Each number is 128 + 32 x the weight over the matrix's rms, rounded and kept within 0 to 255. Layers, rows and columns count from 0. Numbers have three digits each.

# layer 5 attention query, 224x224, rms 0.0392, rows 125-182, columns 168-223
129127124129147134091108110148159133150082135121125131138113122123185180095163116129144149141097071139084112154119170150112163136176153144132156121160129117110135129098
123151151104087098158111103119117168172162117087094135130112144167146111121121153130137129143116197116056141095138152119158178121059088176099095149128150151120091109110
106129139111062129182166145107152156100061114137168149146119115149119154130126151119115114114128129115120157137137068153180077102127150107128145126105157113111110122117
145155094132086164157100172122130141139110125120165008211168078052083114147143152070109103165123156128063125175094091187158050111060160076078123064153119057107149110144
123125132140168128121088141148132157104154122153136180086093137169141140112095123139141117080110127124151140120123148152143176165152113137148120144106134132129082082112
087063150082255098049064145146216090128189188182065255000049179218240232111115052238187074038090085128207111039095172148125255173169006212255136198099175163147000091034
057049112058255060111087123140184171204185201170058255000053168255216207097116033255176010050083116087219180000090148136105255222157043255255102225025144232225000077000
103125154097162090135137093129151121123132139155099176038073180186176154113083106163149129058114112135183125134131163118129204138130110181190168144122136177141059099094
088092151086235093090060133173178121130186125179082255000029168219187202090092069225165094069100099113202096056120149107123255169171063183219090208110159162157042067070
126141113119075127172134113129098175146118127100150106145163112107104084143126119129111118165142137142096150124141100126146115119123159113097123142127111149144166116153
138128136092150105142116133149148107129145153134119145117109135127123125135084142152125120102124067141131115086124137145147171123115118130146080151142106113116089142138
160153070137127091150101198140132173156152167142152109172147114148162143148042117126162119114153122136112116184077191164076077153163111093150134106115099150119125141120
157115176110162131136131197162134138131166165147157143087112125049152124088121078175106096154126161131115120086172093121117121122126122081133110145173173171151077084095
124134104106100120175079148112088122168136071087073082170159120112130095117112121100180146100104130057160154127110094107144148132134145114156106157146122108111157140135
156164110119150182115136122094100134109173114117143087081192156159122110126150100116186154180179155072136086150136062126130162139180153169178127126163139126164143076095
088113129114113108138160128153175106129146141137124112127140123184083117181180122123146131126099080087170083117142064105162110112177088118120059189114091102108112128152
155117092140134172112092120144064094199151185172105173124166055077119082133124127093146101105070149078185094172152186094090087108086072131137124141105184093160149131112
145105148123171158144146126122188087111071128097118125134132050094094100118194068090180146116163110146110117114154133111161080156139076161119091108149147049091181123125
144073077119082167115080169177096104158105037171149068165172125093102141150176113094110120138114160113098140138147093165170108079096144131132165068138146097142197164142
139113140197099151104130126132097115147136101144167127118158143107138146148097119139129147128165116086093073120088125156142153106126133133074102122124092090108119065173
131117139118123159163153168112117094136100182128152139145199135113146144096149136144191140127132059176188086111087121145143134102121109118112139140143154121142116118124
146110122146125225172092111121083151115056149145144133124198127090145167137135150106145119112079157108167125066159157121125119086143072127103126138148170097107131139090
082131099141116138130163126161121126125091178148165120139124093140121086133037108101114145162161155195060167100094074135108097111158037128144068046146100143130093191147
163056126126169106130073148144108146170196139163112089156132136133124152096122136158120068131112129116131096138152085147095138108152079155126098208122135102153083060131
093140163162097174116148118102129159101102155157122138114132198110090136132125093141136127101122089195064144081161079103167115127150128148126057133111090121124107117154
117169121127141137172147114098178109098116144154104078135087160098143075114187070109072109102143171081146159140168139131067131137091112137194059138130166136196102149099
156125119108139146155141136095101148158175142155185165112114172144138141123101132116164175131158140137073089114129146094101136156168100125120131052129163128114140151129
149113122095162214154151123069161159094164107165109107113147174068131161108139083099105146119060136116147106069106146112089153142147110109169081116155154172127174149130
134108127128150106102140118188148022127138103137098141169100162208149129099082080158113197086103088133125149148139098121117131133099155118063125122128112140133187145179
123141144173080132105141149112125145125109133150142096102164070128109106112109082000156133127108149187124136127156109105082083123209129119093087159108067134113156129184
135169176105144134117189165132109198055143145068110156092170076097109125146099099111161129228089124062094115125156103075144145124081159151150136114116140123164096124133
128095151132081140115099069205166044115069169128127161137112169138152107136124115050090131142133123112056161101174145134156114130146161098135131143113130122112079136139
106091119069097073141119142208113124157127096112139209100129133116111182094071080180204095114157174151082113065147119063115137124141149100096132148107111142134136098116
063103145104065123133122078076145163131130144084131141106119103064111097086168163090149135173145135105124155126105123137126112178130152159181200159136120135140158149176
093134153111131102134150098157142149154143087127072132133131079140160160103107130160086083143159100152153147104178116094055155074169135095134159138138083169098105096136
131138200119170121114148107128163111112126160154104172076121146177198184115120113177160141085129083119187092133066139084136191148136140161164136156129131133151072096096
126132142105159142133132134137155122127160164167129201068125120173144145112100132150140130089091124133165101093124153140127180152160089155173102158126165120155094072106
116125156117239122142009178134184069187241198203063255000102118187234206060057077199172087011055137166175082033094149172124254165217032168255169188130203167173007068070
160171140132095158140155159149126143119074072108169093225182118076060101131148205073097177176115090122112131180168057119114021089128148062059148097150130127105176135179
154099125110152142163132062139120104109100140225089187055051142094133157095096093154100146096134135118201159033191175068058173121195100179147155128135119174117171075074
092125169065205133134074103154184127152187167197084241000061137191185193096097074199100100062078124128185113056138167086121238154210038202234154169117184179169051052054
108120128152119113116135110137153132125125126157134103131131138135154128121164108145114119161144106103116124134131124111141121124157125143152118108112101124117155142122
073108091108255141101005143071205126193240194255073213000053144223239213093072045235169053049026078109183147000143218203123255194189068220255116165060153194179000153063
103097119146139116102115196133130096158131138126141122097100073027136185080111148111138083150168154145053138115120188181149100109090114121146146096101150142129093161170
142148123154104083133139164150179149133106132146120117116103148147152113087146122209130167112185139118147090162048130139132150123087132077132104110156099078122143136100
129159118150208188072141120132091106117180121135091111174154121115157188138100106129133126088153125180132166098137187160160154113134079116173095148150096157092109111134
088071173174149088159181116132105070101118152164064137116099123152115138121155129120133148077171123195129093124133056120095151134206137183137122124109129123143138095141
108133154139135108131189141187131088096179153172116128162094104145128121072114112140087176140177103139106154114146076080077120107154122123140201179134067066089129169101
145105172131163109092109083144135067151148107152123169164210076172119133168116170151050162092165127136105018115141094195154124207180124135108161128121133127122134103159
118085103124110102124170079127112168120169197172116141067154168203135128094100098184120163103161172138125168153152114061116144146180131115140154105123138165142105147128
096141127096126161185176065102158175136139153151158142142134127089142080095090116116093185152190122145177177103104101137112114110148133111082048154099089092147113124156
133156121125131163080146103139117137113051185143164210100164098148114101144101137109088159244142177140085144097122116095068123155136140142048136120104105136118173147156
117079148134180109108076112095170103129157160174141143185120185171133057162088106068103117110091146131136120136128142152120110107139077129107053106149144114124124198167
118156077177203163190122124192117093146046050127108090145132097099126196158111149126176129117087110144143153131150148148114136130158166115123105109117097040092137126142
123039132146136118132128134105142063116154129208125143127100125154133115136110160159086207112133119179107081094121077155140126173144097135098113098132160108109130134129
073123161109123058143162139132183087177111148146109207093139160137102148079116156118124121143160127114108130090098121092162135135191095085106116145123061141130090144185
151102121124138141160132213130173165140158164131081147120084130118127186191071130145226085162143176115106065109135107145151150155095108132073128196171163156153129134144
115155077195140104149197089167113108141113074170107110136130149196152180140040113095196095111109193086084116103145203132121106106136224141098162111153106068078150091138
# layer 5 attention key, 224x224, rms 0.0353, rows 125-182, columns 168-223
116120182108166139152079129159081176175148134160141122161105121130134119103147103130075117148086139155130168163134059137148120101140111059129179089129135136092106127092
144096061146128120123152146092169139145123187130101102145134156148125133170144164112128144144094113147149131126103131114116142132145129161172089156124148133147083116176
117158125155105181132125133101107065116089149148165071108174046160146115135134130117156117111139153133095125115138162105088118142157159153092086140102111124160073143086
194133136204107114101118119142096140093131108106146117159096165092105119124148157122192187163121105154148105133132105152158127000081139028093138133210108082053156106180
024154062104130130105166113144147192195152140119098134112160094144113066177094107094119047129129166074116113098099107155136128253138134238103085138000113161207113143072
117133122133131123122133125126115122142115119137119150130118128127140149116136133155153107108132132137127119135109121151116130127120137130135139117136136120139110142125
138141130146111123130108134128110144129131111117144109156127129104116117132133140134122130139115134132142113130135129144154129091100135107127114119138123130107137120150
146162116122109147121085169151114115111131108152159121204188104109089092089122195154152112156126109148137044178099117179107113136073167107097148054168138080107129130164
075166129126149134092151090120150158184127140124129122118142116159119138163118094100115140135147129103138138108121113102106133180126146159116107140106116160150141140090
210098208133109194172128186142148082059155107166148118142128187066106130078110201159129180131133066144119078139172156133114125035148118000143194153255184068001122072175
255061255130084199186158191106091076000161091189173167181039243088143155025181255222150169169117058130154000216247097100128167000139134000143221095255255000000127110207
151159098104125113134122045136122109063130116137169087081142107149131172182198123191145142160114180117130133132095124150104116152052110125138172127150095089109169086120
149087093140101081086149114063112165160161130120089159145098149109116156130138133080136145133129154127124102104160125085116134118141127167151135155129128135109118131169
113142171109088170161075158097103067090148112054146130116177136125100185192199081156124117063085133172094135151114172194130203141097150167235102121104127132127135158137
157080183157159066168121112119109132177199102099140123134112127096157143095137143154115144095133135134180132138118125050134117094099150121118110142192076151201175118098
106098135150155152158121111089145149120191179189116122097101119207193103153129181131102134104111152143115211085091086118122148103098167140115192067142126166134082168127
121184146191193038129162099123119110105178118140171105145112099073094179156141062107128165134138112105113092127127097059140097106086084137174134146150120183139111130111
110153105115153064110094099108119156116200089115158178159137168136136142148067112135145119128189088182143184098063127106112131102117117147174128091049069192146105176140
145093133120064105098148127135110146121055109064189175083103148108154125089125099136152100145157073166139113169131134180173120063104099173180097128111066090138150110134
150085178078165079101165135124186146151152143056121156123092108169134132126078139129127154110131128109156159115063127106155142171137093134127165137155081126140142113130
156161171152134099094090083132115127119139118188150067115123147146122157120107064114107134147099110170155185143129115137098150117136161084175113192089077144164087106188
146101175120100093124143098112119175112145138111119140099135143183194148139113043106105147126111170119140132132172182129106169099139123187094125137123144153121074158168
095110095085128142127134089088109105039117110080078165113098197145160151097118109069172155146149183145115143141105151140162147098128070118107110107049134159136148170150
158139075126129127159138113096104106140152108179101176086139126145093122160097108116137118124111143163191106106080146095122188161138109139153110145169133145204138122091
102058148179154127163112122112098111091079137202128154136117079147143108049123100148134127138160135146157123091112153089100155102164112158080110159105158149168086174126
119164107136142092092150208115166138124146160069124091123136094089154153110113126042101167144119092184115091145065153166108127102114090176124135121042159071150209080122
092104122095113151130110090128100142093149051214106143131147126078158084155123145098118131158142150099096043142131165132129112110095118110177130144156145130087078131193
111114162176111099141189119151137126120148120088110084162146141137147097095131127143066162146154131153161135096099118058087121139147107157101099147115137154068136118117
155096119119076159113171127155111120183142087145187144128102100136163089149104158191098139144140055164138124193105125114109060127143124123117149137160179145106120113116
109119124083140135093102060127110044104148104053121115115154109170146120150149129137116131129125124115164195134149156150096121106133111149117142149116134167161144147141
129148151053173111158110097165113162109114111172158135118110152149140167150107185182128118170182169094162137077151138110132141135116179151142141123121057124051080148160
142028107149098129093170181092189112122108155094152144121152144165110044092065139107186170150168161118137134145119083091109133126158162144100116114073173189124094136209
114099164145056176097110106132131117073119108229139134169132167142179129133119099121170090105139109128132162078060069126083107163141072158175208117113132138068086125174
082144179158168155132152101190154118186121115119163137133125168144116164048171207151097112121133059102132143157096168179083090105091103111147115119136110074101126105169
128142059178124199100141160138157121136074135198071066113133133118081105114138208111118109111127197147093128114157114141188144118146128148123136118132193141134050074153
144145125100145137096122144136110108116077103072135122151145123101084109148162154121151156163096109165151074159115107175161121130132142149075114087145139134109150135177
063156043085145147107138131107134176156115180115104132126159092133096102159123072095096059155162165088108128115094085104120082204123120221095057148033092180220131156088
110117095108140100096128117104132125150121135125133122118149103116103113150127095112129112144126161101118146135095124123123110179107114166144122125105104154149155162133
077140034133138114137131118112137169172127119137102102090134095118143101152090100104104094111153156126110165135089139106140122197123119173124091147054104178196105121075
105133086077162130124100159161145168130085145115113131123147128123108070097146122146067052138119159160118104125163038097134120192159137217101078189077114142174129151110
107170080108120143138147100136134148118111119111101116136156096123116117148103134088105125147137154119095143113120124097112106140147097131094073126109110153170139125115
217097224142128189227151118156124129105137102143125146174145208140107109084126240162151255107066064216131049186216098159113143000141095006158190091255169085037190029225
137121129144121114112132127115116132147124121121125114123117109121139130127132115137139114112146126132152142145126140141131130116105148144135123109130156130117120130129
120146102083147142136158068107074103136118167117093110119148177089136156104087085125172083031168091120142150127117177110076159105114106111116055099143170145115159086116
133112163099099120185138145090168162170206150117088068126148065155066149164090088159158129130104034058139117086119100132078184136124157035149200021111095140099175150104
198130126168121140088195143123149148087197204161079104116081158183165120079115067130134103086183138072151067087149098088102118108125128169106175100167176250157115116096
133172086154148209156069117209158062161133102163114130193135118111158154160080168142037128064070117136134091134096086155100119130214144123072181138108128077165143059151
099084116132150155130149093153071111147071150151094115146143131143149156149156117077171163100124078124123158119157095090162120142127127119117145119189125189113095133097
176134128130107142126119179107131097158177124099116163154121100034155142109103163120092179079150082053127057099104078117137117163148119123085214124183172160168216149089
136127147109155197080093139119117173140129104152116130132134120168185089106149120180123102156098134156132134079072144114138088168154127090098145131164112096085032128160
105187144129151145110123118164131133074177169127102081152108103184131078099122103083102120181187141140168138164032162127198107075185115059074132129055147174211117115129
085149019143138108123147118145126159111098107088198101137115085116153125109097140153178126109127050051071140108126100148175076125151094148106075136112099164133109104120
125122155108045130191120138105127133113038121072058163106089135112154108112164097111161180118110099100124088192117195177156191122078159091167076106090160110155166156077
108136152169125144090180092065111134138122153140121118122122137079133122107116098095143128117147117163138114112095137157175118110180152140136136079144120103143165082069
092116137124119136137105145093092125137107158166119124174135053162129117170195057126148143119108208175091061117098185137156075107155090131097148140107115124164152148095
108113111106118166178167111186186140173140112207125139096146186185101111147114117134146140142145106080134090108017120111111111154209076169135154160148187210145146070192
112093124134112094176141161122176154107145119094166139118168099096137121129086102217120171118137079137105157117094098076100117148157095161116086187148080180103109133154
118081142123068122111170119116104095124144162069107110074154117124135104152133121150142107126140089119131099169163099175148086183162154175154146119142124160085166185127
# layer 5 attention value, 224x224, rms 0.0236, rows 96-159, columns 168-223
105153104189178087098133189126116112137147105160140105088100132117184169115134137096119165112156157154187098124115146147150103164153140109126132157165112128109128124107
120125148141145153153111163114111104166134120137114169114110109157161122104104114156153120088091095076126126149120176130194124107127120174108162135129143134132103162136
104139140128100166097162130074163116190147167165096126120168102127169167114176132092151142108119124102140129139135137100102095094141114137118143090148166142091096124110
150137145161132098129171138172197114126145099168119184099097168100154078135157104190128163154083155144156151131131109102137133148158187086158177133107139112154149176123
139155117122137099127096113141095200118138096147184151091170142124137123092147122072112119108091124142116151104122144125129043121139142128158148133107192101160168162134
104099153107136186102180157211192156117148163101189133145098137140115101167104112126119114156090157130083119133112112102147087147205144146149127119134164132103146142055
146051130075141132138079188085147125082161133106081116129153125119127176123125103201154117129154100087119097148143096122104151110153119161153121083119153092161065126085
099148072149162130143113137099153125112119088144074126109144133090168093113156107136049120102236145143137098164125157119084171108145166138120105149125085107150156155146
147114093114103132133076150114146145148176102156103086102117119143099130129078130112131107163138112114099099106132134159193138114057065105125147151134066137130149121162
155141104091132090078097114159104178123122124103143164137082096130106112109101170160133095167134144139127092169109108117127165140124165085109107154136135149140151152119
116114134141197089126079118106168093163139174155167120151148108099138122119107132131145079134227129084152139146118069110110141145172150128137136117130143112120143151123
124090099158149163106094052103128144144145167116098083113157154095122113143156144082136165073154103110166160108162147149154141155124105134143148117115123143135172151132
123106141213134179124092121138129101152186086122125120141109106173150118140122114157073158150161151082135126143163121123181147153142096127121116127154133125119131144149
129099112077110114127120097098115119119157147103103158117145135128103105085163142191104135145123098147165146127119127135138135099157076161098161132130180126132137169141
119086139163087098104126127130134198139167159122094145118119135129137148133169104136109170086198150115105110132184143143109137127107119124150149115122078157145179160115
160182144158111152103080174174146085129102148164154061103130160170112148129151113061096102140034096139183144108115156164124173143123149115083149162141165146131114175112
114108133157076165107131142220112112072151099124054135140123114141123130067148167214084091136101108154147065133097152120103115106167109145153120142128136109087137127100
109139160066136077133148113169109103126131137119143029161125104097172167093166109078178125160133114093104120132113148104150108155120121136133161077135101140140118178179
127131107131163142163104154081108157113153101177115162092086121130095089108110143123140134178120134102096144161157172099154119099146164123137123182098187185171120147104
124152097146098145126169084167101123112135107153149133160112099109146124132105119119114157065150114180069155073105121090072095097113090135178120129106156097128158090136
117107136110090166116146122114166127116165112134112087163138093079121142147127132068134148135172171143101178112143130091119096107103075162144112163134125109131163135092
145132105195152122121129187118127129132144111123106111103132109166104160133136126133102129122154122109142131139111105153134129165139133091086124169153099139156181075166
117176129156144110095116115121128122117080120065156088147061153152133111112151118130147104173144110121142077130115147136134115158107093119116106135129131158084153168135
133106162115100196111162107108106089095157124162116133115139125092113078151129159123115156121111111155124158161136135177156150101143152108173150091144170116121156091143
140115143113070097150144153121092077115093094132128145102042137125121080119121204143043137164100120132163148093166096154134103125141134143101130178128183115127147134123
124121140112074193124131177145133130119146165136141141161172137140115148116073114175084097152082118155065124159132151110128134107153118147076143122139136133148127100121
121191157175093164168132198122134073108089140110135136120072089155158165101136102139112154128108148163134199085105181086169126105121076152150167091147138145140152160132
121136116145144158182112144129171115118120137151114129163140101141141059102150145161143117059189117078182113149118127143118124132154095150165138084117115078152129164132
114075102080060180102132067183136116110133118129126114127130130134115142104105164179116098108072126140110118151163176138197126095169116111159109131098098151113127133142
126040132187151139076085185162113185188147116159135153121149106169099130166138159078126099147111156146083115073114126145112118138185130153147143141142176175109087135160
137169105172194174173133143113103197159165108121111100120151132171125102109162104055097130094147170095115128136134121139123129106134131119135113122132121088128169072077
150126115126141097129144122121134139139169100096123127147127129111111110134127158086121089110071104114079138135107111149120084115221151153122063163134208154144116082077
156142144133158123242032118134114220135147102099103172064129148097138212176115139128072131128088101144088137143060134153158117104132079158142151104167101110175093134132
123140138125158101097093076110185127135114101139129168229189086137144058110115118114070131175224091153057084052081138147173170127120181086097150052104158185147101086141
145110118144103105092026159150101131151186126157096039071077202181106084124065142142214167215079110114081081122031080103190118142109166094097067125108242197163132088145
151206045105169182040133133089153133097129120089068204105087201169149136121110159145125098149074129128086078110141155125255159148103144144114128024100185168080059087157
100158094141083184061097003150129172114109172147032204144166155065185125126103159080093108107123163189103152178096128135207093080140212153068175153154107113137127152099
121088111172121148123113086122205212109153148145148156150041138120151129174014115146127156122102111148181119069073085043198078149114075126174100139160088116186105069135
117081124127136162139124123095189141199091081089126112123042164188088065103098157094111116104113104074027140115140190101163061142119151092092114113131104191100144060150
121176149131066071117044120136152119146069134231088181039101181158255085150138169207054166097155115156051136121128113138188122115176192122144187174135191093084217026173
105214149179169143119053178061163153088168152060104047150113055061139087218113085120154178136066011103121116086148172064045150118138094164208064139168142188149105193115
156044080164129113159192190095091142114198013082150151207105112152102203170112122031164090132194217145160107157209066127211112198023101108147148107148212132087163151096
161075121084107070089170180247113171123113093146199136128176102145070064138185183126107177102158144174139113095126117162088113138150092123129119092075182134141098096162
125088111079135130178087123000107170147202122070170173113079158113115132212079129175102115112182162126149058141127152162163178104140173083157100189127056092149173077078
124145111128123091141090165089165140201153160167121187125118107124116081090072171078202163089033102183133153142133143079195090072177086177184126114135148132180170196136
167096103029152089137074177056151160173125181230122106055112097138098156054081149094116124093155063155156089160188078120166173079144104160062185123136193125124120119111
135173187187203028182074066088139092114088085190207111147108147107219149196180164163124102180180146014106099143173128082125125156080126106149122026137111115129120141143
105145138208221122092080108086114151074092102125134100050136199152084086156136119080005117119126063136179164148109113186101075154158079157178165111158136123050101228173
161212181042118074134163129185126109083109176158132094115038102110185078080162126174106189161118138053168113193177140165137162093102088124079125121116068214105163100104
124081123082092138106176039130071123112167172169199188194157091112151214072083162044188103039161191105122060169095163101072141081154159127226117183104158197123145166082
147140098216090139092127117140096131164119121212134047119022166086150085182084116137176083097058145168172103071139055124100082141093037099203167096144190136092148158104
100141156135119145207074113037136107117146177076174094137140153161148126217110129158091143108076207169141124116129152086151121106184130092094163198144203184155163155125
134204131134137142061144127189162174120144065158103095148039090101091117049150122116106136087079180142119091166171148123255009125139140182118179079148147100181079182158
103121109248124182177110151096173117125155155072190112129107086103180164073176110163233132124172115129123092144173107144135102103140087123196071210148110221146133151085
084141102105184158106088129100129088094082183171116082114225133215120122118171133108042116130134118145100120109049099188111111154148094123040130063152100132113160134100
098195139111094066113103102166102115138112090140027088170178183106187117135126132061108147124087168135155067190105135141171104132114167114142106154115137175126061138124
108091123170121121206092181094075050154134168116037169110032154149178137082174126146129130056140132070079146098214162122167093118101167102056086059118100171183134200091
094137052103181056103140068070071144063145106067152055052022156105112191068110157183069174147208118104130117098163086096126149106158091168145085173157254055112109215079
140150118079091103141169102255134212160157144040190100112183111090081140131119118120119117166156236188061107137169094198043129095109051178147129055146102137192102154171
104180108113166132131087115228133085092079137141109107175104144112121161071148148120089173026071158116081097095062103162087097164081160124202148181128095042105134143160
147108128193116069138128054113200211076091128067133068064000056101146165143105108138188195147150130157099146088101160115145130127143107144099157168146166117184094193144
151056085141094182163188052095180132069107112164189073064134153089215163167132142155087176175255155086111154150150074114108083167037160098103152095103070124152113111102
107129128120156115217146122135084141108099090049052198151147144132143094074142112155070140106255159144098113135130157192032175142203158119119165168103080095086121073127
133099083196132101161188131151096189114090124095178091204090132128048142076105176152134106103191149177178113191104179178115066088100059165084129132119188082115123177086
# layer 5 attention output (transposed), 224x224, rms 0.0576, rows 96-159, columns 168-223
132124126140120181115161133139142115119102159141128186139170121112163119166118142091137099168115150080043145077133081151046165122129097092130123093127146161170106083154
149140096101140102158150144089161112108129086095140087101138135076132112116162136163154149151138205156070139129166140131123107105168126108136160047179097107127125167124
139146149130150153113141121157108126070128165157186109112163145076111090143077117143154085101112100195160105120119130153145184112129118128119126152101162119152110097160
113101090080132149113136154096083114115124136154100142139124179105117055142173168057146103087134151125105120128187174135058122082100081114133129114172131109120138078143
162140043131120123095143116151156119149128163096098108096114122102134095156196134124105124138139183137164121114119139144100169125105130131134128162162128143171099105129
117134092148156092119115126114127110121136153130084107079100117155115089105171142174156099089108161085181183132092135134136188089125080119115207139123109141151141127169
121120167131171109177152119147148103117121106140132141116147137117124054059119133105071133088163126133134182155099051118169097120155139127148156149092112138105165137110
158123108145102143075171138122125080071124199133182172103137104149107116134142137096149125099102080087159093129117100129115129137123134096121128093092088139138086118107
120105139093109137166168109116115140106131124123153109133135114075142153102145175156140164157099154114156157138118116102164081112159176094104068106152181112112149117141
058120144118073122120178152115111130103121143139129093136152113164091132144065131086104120113123143138186165094143092126143080131134145166140131181126124135153107119167
106122133108147200132172123142083118116099101144146140144160111133083118127091165129093156141063140107140077094143156159160143129056154152122100143132106149161098133181
226130155141102121078129136137095091134176147107109134149172074124136137167177059145061116164151113163073108144116145155086158132147081106145122105109112136123144102086
217091157106128083147111150110114155112152174073136118097124119101146163119129119096145151136132136145141160089118167105126123149141129111125119119127126158144131117128
156129137120168149138120096158096130063141078116140090141132132165119103164097146089135106079138142146178122147099118123112155138101202146140105100146086135128144117107
157145151135177112094133121092143106137104139117174141115129117115079061108129100131119120133163176162166128040155133113097173102093121127155134141105168115131134106135
131147090118092100140131121129138139147166149110115163079172122139102126136105104168164177137138165101093157114177144057146088121092102137149113147185145143111101129127
118092074097073119107119101134170105068141161163150089205098154135120187150107058132121103091109045138137114196082107140143066099161157083092111106138070186185077109142
151106096189097183140112120147136122139165189112109149153176133115171128139192133179135124146123137154054169107124163122143096134139076189074104121188144111112169091081
102144101149093127124125138156098128121099109091123108113148149119118112146138113116136148116163179156158185107116127133157145138115150165182151128143126102119110172140
142107194150163128100122147094171158105110161102093180131074119102159191115173143067209147153124117166092061179147107169149164134099126116122098120104121126095114111110
133110175131150125067144142140091168143109157129117101111134148157167108132157168148176133085081102116097160172122092117150157123128146136109100106150119175111141139169
121149133061121083114111144140180143161088154150105147129130141113122165102131156122139126152132147096162151075138107122067135131125090104119137148091137190135104145138
077123104114122092141112185150194151156140157161070125129156104155130153118082128129158134125153158108129156113108100142138120135158094129086121102112123115141143107109
216170047106134140149085144118127120120124152058195117158088132163116172142151110154164109121125100138136060178125067118119144146173157095092057141173150131108130109093
096113162120130110143114095132161184154123135159092154154125116119119155152144134099186128137119141106139127152149138074130122163123126099099095177153099146116099157139
114128143159170099154134086132119173148087070066144111112087168142194134138186122091140123150100161121120160122145151090181114110100185133133148122155124101112119147133
159114169121148091140140155126172175177118132147061123150125117085159128096112147144191100041140155161073097178125166144093146129163094163134162129150128126139103099111
187115160072119139131127122154142144107088114122080154150107168122159195134091142142176167124091075149090095160093106099146125127161107098108141110096105130106105149151
163146117162113112142136081100104108153133088136152098160065057182140119166143082103118158107103031112191041220073112146143108142126187091112102114152133136181118137113
118104103116127105090142132126127133085106147130115134090134154132091118129160100136156119155170157158180156105130089067104173095102165131142132125150098141130146122174
191148115136195097120119146144143121126100127126104165080148146121178135149127176140181140136183166116111124122164142101104155128134115136122140140121159159152119087169
122124152170169105095144118155117184157114069141098109123141146180092123131168114107141134191194149155139164115141103086124127141077144228136184127144095161154119154155
095072175088101255164087183048108139127135163071113134024105099188190115103118214120129175117159112139122090133106074118132118138144064125131119109126094158190123164117
070206037096145100140115123170155128132140164027123054118225151088118138138088071053158142157140095105068202153134158150109141123122143142082115161190158142078128039201
077055099149105066166157117138168140077140131121103114109065154011152127189116145098173127148081097146112091114148121155095121105142166111115148255117195168154090166113
097080098077156195142139182146108162103133131156101187107140128114146118075108038129134194088108104204006098124130120105176100101164202176185088162164175079065095113176
152140132124089110065186128176121067130090132086092198213138155129060197070152151120097129122138152096057196208040099091182113212117167175125061110115211075131163152158
102196084136095157053113173104130183037112166120090063164071150124138115168114181131189140152145143181073105173180127158116162141149158094193170126154218069177091053126
166181155136197154074127169110196092112044205144111138193102096104138255217068171167172104113070126091031124104169062127062148179064097163119209162112210157137129091140
142172120027205066199178153155181073101113114132043219122166086152182189063171147129063136037068148090092155158152085154158129172151159100151160182132114096149144124203
225135179163198090060066073098095090092089094103110073089030130082063138176138106120202146196189104053118138095130145073143160080107013156092148122139198200115091176101
109143072117104149114104174105184150157204096100232164169155134130133096135012139176093122159122128255049093114141104125082065125133164141092120113194170097141128103173
100158118112149150163201167158208146137094249151109120155195011166035074166130160087157117191149144162164163085133177094103118221097175095082215154082092086096093221100
114147144130099221052118083087100186062146154071167244081088101130167112139168089250157069157181148135066093090114091111136049081165137177255173101110084145128127062096
176199140106097201146100128080111127113079141205138148091170149153100172167115129191141128088165125104110163123094219127139174255089151131099094177188166136138165111209
229086175082151137156104087155046061140132181125120196070150154143145183103160146188190153151046066130136179083188159110078103117122085139151161159147124121097133092099
143153129065129135185078087115165204154104113122131105205117146117098089145069131029173165092185146156012065188204129125141158103135125140106090064053108118115152234167
165147161191254081113141141098197079196178136147090084179000163128123049094118144118136139173174123069218162038129089150119218195142125065097096109096132134195060048178
075080108169128097116147109192103170170089155112094154170094126151184129102136154105105149176181141177087118194208068107101172216155116169064099172032031183120158122076
100143150151102173094212085068076157127143109160158151125149100119144104125143121110168118137165130190081169194087140135129188122132153089121110108171157071092140146134
193091106194203112085076111092126140133093145132112077197000193149120035094139076127161141163148153060077211074149133147132162187129132112132156147107123058145151165117
096106135150127166107078158039122130086103137136149165081109165165158053132132128180209157110120212084125113082072071091189027112165108087146017125138182176121158130155
228102134097065121221077157160163138123097083187194110143178092114096165130073143104111133083111216188090118116165009171190165102155158108085121127132122182083175119171
026157181149063131053111152120148236113089100118123032165086104141097147170143108125125125203081086133084111190151082183096135095076100165110131206121114161112111092079
074078136195118140181162200167115139075132145164142136110113113115124049107109097131136152102113148088153140118104138125109074147107100134116108062087088081143122174142
069133081165156112167162116159130128133106042140000072138072105080141105080174119148089110206121159194097158089048074146086174148097177109097122150191096125123109123145
070051146152075128155065201129177065193035112152157151143057110188130192120070125115190081121119117085075006091132156107214174169112161099118122102073165148128221203215
096118119108029123041122071169167116194157074041163154188041200135114073080189100160255173245200050126186162120115098097079204135130135121199169135159127088119103121093
082165137165058135174136182138046218088067187124172071175163000101054150146145217143096122193106127131076145105098161158082120129134081222135095165110100095180106157120
057089077138143139150136140126172183104181096077108126136156133099107107113187054108096109053176166174166113135102136168103199137138187097139095086101139070105226138160
145122109070113134088119172067155150007120070153217115218088227103155197203185179217230180113092183207039082095138055136186062151145116055162069148152186158129101178103
210159113090115156066215237177158069122115133087141120176079116137120125185088159133165140165203087126069104116170068157133134103096160161141210143186108079182124126136
189238120087146111142157128062104191146172109117036168103115055186138128126199106152094113127177157179145034070127101122083150141088088143213055151145065138082108143130
133135122134070162150180225145143240139151081082192156131170081082119037084086206105143159113190162131161152126117125174120042150109171155143105137147040086064121176142